Weights of a small GPT-style language model, trained from scratch on English Wikipedia.
Size: 3 heads of 32, MLP 192 SwiGLU, vocabulary 512, 1.11M parameters.
Architecture: RMSNorm before each block, rotary positions, no biases in attention or MLP, untied embeddings.
Training: a variant of SOAP for these matrices, 117M tokens.
Each number is 128 + 32 x the weight over its row's rms, rounded and kept within 0 to 255. Layers, rows and columns count from 0. Numbers have three digits each. The size before them is the row's rms in percent of the matrix's.

# layer 3 MLP gate, 192x96, rms 0.257, rows 176-191, columns 0-95
101:138126138129186121138079145112145093054132130101091098110183125154130127109163149108141123150173195181080075096124152116109186127165153117132137161119053120107121120110119080130099156094110114041160133160205152115134104149200138131129109144155071121170144156104127185107106149075104130131
100:098091128061157164102124066119099141132135093154147088143135140139134088072116163123152103136069125064094088121101128163118089090139136122143160136092105123123095172136162117124144122126172131149079080133189128074138145114128147094083122171094145094181122059180164111071130206133179135081
102:125122124157170097099097072157190158086113078076088174092096109100164106109210146082092164104118182111124124137174185180153068087143084115121116143212094137173115141143146127085132148113146097136114133123092130114126152110139127157089092186078114094110167152167118118088113148113124143130
106:173114123147152080068162121151072135159134121068152190091146134170070159109097115068126161159170122113093102167155101097102200157134099146072127132101168069103104163139154071089127124123084090109101137078146133147127060181095116092099098090124157111085107137140142109128149151137099132106
101:153197105126149202139157102121115138094113151153060117089125159209100167146168132129173175117097158113070104176138116134151165105150100162132096121117149136100129061125106207142119126169146131140127093171126140119110172132162103110084097157120167156155080165158179085111146164120093079100
092:092128167135082147134147102154084111098142111170123141120181149190115131111184122189092118136117129172125128123177147084098179121111060153134069101136115092151159053114135120102129103130165135201056140120093108109114109155162121131101140103098139116082178105203146165143134183157182102131
105:173120139075092145137118087155120129153132149106172137148111085172110104106085175147107154154104138148033180173118094202140117155144120199152120097096166198202128148083151106094153111081127102082162096179133113146131167098105136130126117093140120118082164127123148108124109105135107059123
091:166134043164160156191134110151061086119163110131140128123115103119096114133207101068126109151134150106138113105108138165152079082157119110150119151096130165112112147174148129166096088168151136163112164105130141143126193099058091073069136175165121112152094125116120160105085167129067112149
099:145161173138166125146154141174164066078142121071169089092138120116154159129055147125155098081115105105164092115209181102114135156108165128097115138076090067138180070123139095150149082150107147144152114141094091122179098116131071117098136059132138154115146166116129077097142091114149127138
097:154184119106087111146156121074096094121166119151118116107116083131119121122116111137112097101122110055107162067086164102137132175170131168102132133151119243130179104132161106115161128123195102130122127120076111091132195148113118142202147149124153100081105132172181195128102150102133125145
101:079142145127112123092110112077134168152128157155117155156124111170100197091174103082087157166140113074119134141156119041080119054128103174167144126141157165104142098131145140150087179129138146082152151205111124135126050165116135066072098138109135139168096115158133125097143139143143168155
096:123165108159159129101150108100159198135125099137120141105087157135095106140107129148093168155195145106136101081145114156135090137102136196080140137121085111144134115120144139105128142146102179186175084043160119146133154141124138109101200180156129161127232156126126171136180160135077167117
098:084075117135207166098144176086112122135139111141169094117149112169139080111098146129125143100123133139090092146129177154121106160067076152144183143125113136115106124101165150098116128130114193113185130124123171090133141118162141124114191114129157153214145154227142137085190107110102160152
098:115106131148151086180182180124121105133139112141104189111100132136152136143085069110143065144184081128104085120115098124087144108184129146126140093133118112146181154109202127069103153099163103089098096123146086133119137115181102183106161127125091164134063134145082174145140142152183183182
104:149138140145186050087149170101100105070123100143168143101103121176109128147090064155082144160144152149152096112158130133185148151092147077135116203077144161124163109125115120168080105114146122123072128146154116098135113136134190102124062161105127189123123066119168119159133109077107093089
100:145095095118110146139184188148080154127182103145112107171116135127182122157102088181152172123116099124074095114118129194111117124110179079131150132049101107133125172135136153178109137130200116122096119145146108117167127136148089142086189177066072162110150186092128137162137145156079119130
# layer 3 MLP up, 192x96, rms 0.245, rows 176-191, columns 0-95
094:156075102130183155152144088161109192140168163130089165125151077121095124121134155162092091128122149136112135136123165088116100181082128104093207115118072194119139152177098138146103115082125107138111078117165171138136129137094155088175074104100122196076100121148053124092141096131152119136
101:151106120132139122106185156135145109180161120108090118086134096180112132174101124093102064163127169144139138169090122160092101180137077107112081137166171215153130097159126179128143122110144170119131105043103115204076128147148151148177139132112175113151126100136149178139075139121092163157
102:153108134107176130097150135187142145146116099117104112108159164132170129087134122139153131091049125073119120133112224123134117143091123161145131150093108173168130126111112121088162159123125102191041142141155138158146130104172109097164120130164116155124104125119134133149100140147160181255
104:086184142092154096189081051169122151126140142116086117129117103096140143149149098176129052127105103119140144137112146143146132151126131112087133089088094236136129129127104163153111158107167160085161178171108127080098204131132112165166157173146098152151140140179147128114091171123171138109
101:138113081112117093153150123118097138148121135061169150111135086061125090143084205104099162127098153158090103132134072073069188170148126137190117156113147191162115156071138151104099148120105151064146126089126164149136099151112121158152131101170132157155056149125111162110113112159151135188
090:126136168101063153150095123092131141136125146147146228095142104183122137161104126167098155108130110182173134117139153171147125154088089142083099172173091119097098103085113122118191158128136171123127085079122104140131129135173065149114115131104163165079135148157143120149117165149151059040
113:162105086096118151132071131123125126130137122138151111181118153100136128128115157133118176092109081096146104147138141128169184128128172156115143134069148090155098111100132119125114119169075157162106161146079079105144092152063185042099103147059081055099137079050164164113140126156121115124
092:216079150111149171122123147119049099135086178108167147126096139150087118148099123132146125114189090107178095171131150069123182123169123157136134117076092144136062141138067094093116169118142124077100135157176155143153144097138079164129121139142140158168115123094169114150075151113157175092
104:049063167132143162120123160073108100124076159131157130141138123160079193112118156093145187084129142104146104149125138105111111190140125120093128085086128151172123092085074119110141138123105198149109170148143177121148177128127163106079178171131122109102142087193159143099134154173144179147
097:161139106082137155095205115109065104155149136140133143169129136189056135156113144151124045125161118062133090144138104142125115111142094126099160106185119084134118094182169100079148105184171135105122137096077092186147136160140132175142122116179124119146182122120127093124119094109060114093
100:128122120183128123135141055142148107114157146088113115156092120091132167144134105164088119090156137085064115190117140077072206117136104165124173109185156148107132093100114101092113176151170105192095168128100140164113068103093145059062137111102151080135130138096116102152120111146133131170
096:114131102192115082171109109127086146152123142117113052149096147064141094138129157162101096115103107104188149163066099144123133100096181146102128132173126106121172161090111101120135089125124065104120157118063050077157114144095184099141097156093085136156163160145156111128085109125068139161
092:126092102168122110122140129045123138192096120120084188146111100092120102170134106134096077097137171149138091092127121156119127096140124114132114125137132074069198141127112102160154138214135165127139102127075116163124135145146082096172105079165165130045134060097171092139142102117100133090
091:191164175202099091104117136107136132118115123156081203080110133155131156156151138070170150134059103168122129080198095151152123092159156094088159077127123105163114153111128119125136109076115132134077098134121161123112092122127167146148083117152081114168133130151162114057086128107198138125
096:126092146111112088078140103154166091203113081179139150160113154137174151168180104107162104181156178129142128127144143081137126140073134147116067111117119125097105073091105148177114075107173179116119141083110041126134100151069105099141137149084129109131121144142172117191185112130156127139
102:112173081107114157171151171140062117130143156203122116171083138120068143155155096124132111155067070107153130175120138152116156096101136152101153141120138190146117117178087113116183198160052124092170138150147139125151137061083117147122133121147227116155128133114142102134124158115121151126
# layer 3 MLP down (transposed), 192x96, rms 0.23, rows 176-191, columns 0-95
097:145123097068132124093153077114129099121117185118137112139123150130115113083100080196172217141167106117145147147146158121139137115094112107097114103118120135163139171103101139164138100123151147117110108152061181100140154150171100168165114113114128130088085070069154090051126162217151099094
099:137136164128124128121089122082141153139123121091092139177159120071070137126141082141173157176170126121122089217221072141193124143157193142115148152146136114140110112061153165122100083120122085088148140172133147165131146089145081114162169154115124104129177075125145124148099131142077155143
106:117134111157090128088153160113178165071131131156131137104172103091163111137186129120092105112118130083160187136142150146118129170169129122132173153128087077124126072135117076093143160060161171198135079118125099129123110107149108210141101093147131124156103129096108042106124158164191124174
098:139113132131159124117192088201160127101130192128137110164140101105105122169084044087103129117038127152101128168159063165160119108056155139143130130193118168139172123122154080109145136141139112129107185121073165098135169115097106146141130149141124150142120119149110089142067081140139077122
098:131069140186117119105169162106162149104151185119156136044129124058078066141138144106132140145092127133106104141125129150109132132114091141081086170204127138160088131115128086072105147139091072168164087108160186101153151121119129100163105138203181096111159119147151128112164087116102107145
092:106133120103143166135170138147144115167141139095116115161110156130107108126165079141114184097103112129118208128172142105159158169127115146098129209055087087135209129134156133122151104099117102109129085108145133174074121172172190124102064104160077110110170090136173073079157146133129141131
113:144128097132072132128146145148173158096083124131090167130177144177106096169137142150102143139111110086108207173134122186160101163151154145147067133185175157116112158144126123130108128067100078038150069104100101137107100096125141164149077142110071129089133168114144113133074112115169119082
095:122131143169145167103145160165123171053103197090129202130126156147131122124110124167143092138111106147154103130149175084161108207154177139077147181122166109107111148134198100158089207147183142086175145150116112131113109149115131116111102185102076163078137130127137159124126149125153122174
102:157095136137112160105139137119162093088162150096110158104127186136172141154108099140109102184119156126150093144080095121157109106081136143086127125113110165129130133155171152137206053105129105117131095147159126132139126095114130064196133119180024168083088143138209125131192117151118135110
100:140137101150116087081188084098096147101171055142119133103152137176127140126159206166147095131184130038103080062170134163151102136184154132101116147141103161130097123102154100126138138113168157131133140143076110143098145138145116107095131140082112145086167093111167190113144074112122088081
105:123149179118150149088033141172090146159113175095153124110127122161122233134132129152170105127097143079190152147111162100067079093142143075200059135095125121153165166134172141149163120131133123126116099127112157121165101097120089181123174152100103129121146135104103128165102106161136112112
097:117100098137154093131107089120093119128072152112162105109084123131147106143130081124154078102062076049159070106101121082184158165123142088143143157177124109094101119164128130117126198172140130097112195124118147114202160100075148129084133165093063081109085125122132150152117122138135088114
094:144106185082148131156127121117120158069153173165126103137120173130147137154133151062105136125052149132175154110173154148099132106157136150152106149164082095114111134132145132074128115107112123103122117074171128082102108146194112182125195191133057093157153142095092128125195138142072077093
106:144122089146125098158155144121127107134126116119120096101122149138158140118149123085118159131145153221166065119145127136138107095092207053148191149144148122143034167122146099136149135080180169105111078084145147131185123103145171146135078106183096122118129119110147085186102148156074154122
099:133172086093120174127146130117159121124081097140151092093058143147083180125161134121143119153128099176152180098199143110171146145098173122117117168082115085146127070161120079099103144175169089128081142077129085143173155134205108122147130175084100131142098139116085167153124164132084101090
103:155139129156125085108133187116144093152046170132075115165126152153137145107125176129148107163099115105149155124134147116103144102212176150133113105152122164130119152170176129103209123102129140154174126127093156145069007088104129104088114114147121155111127075102124175103130138101115173147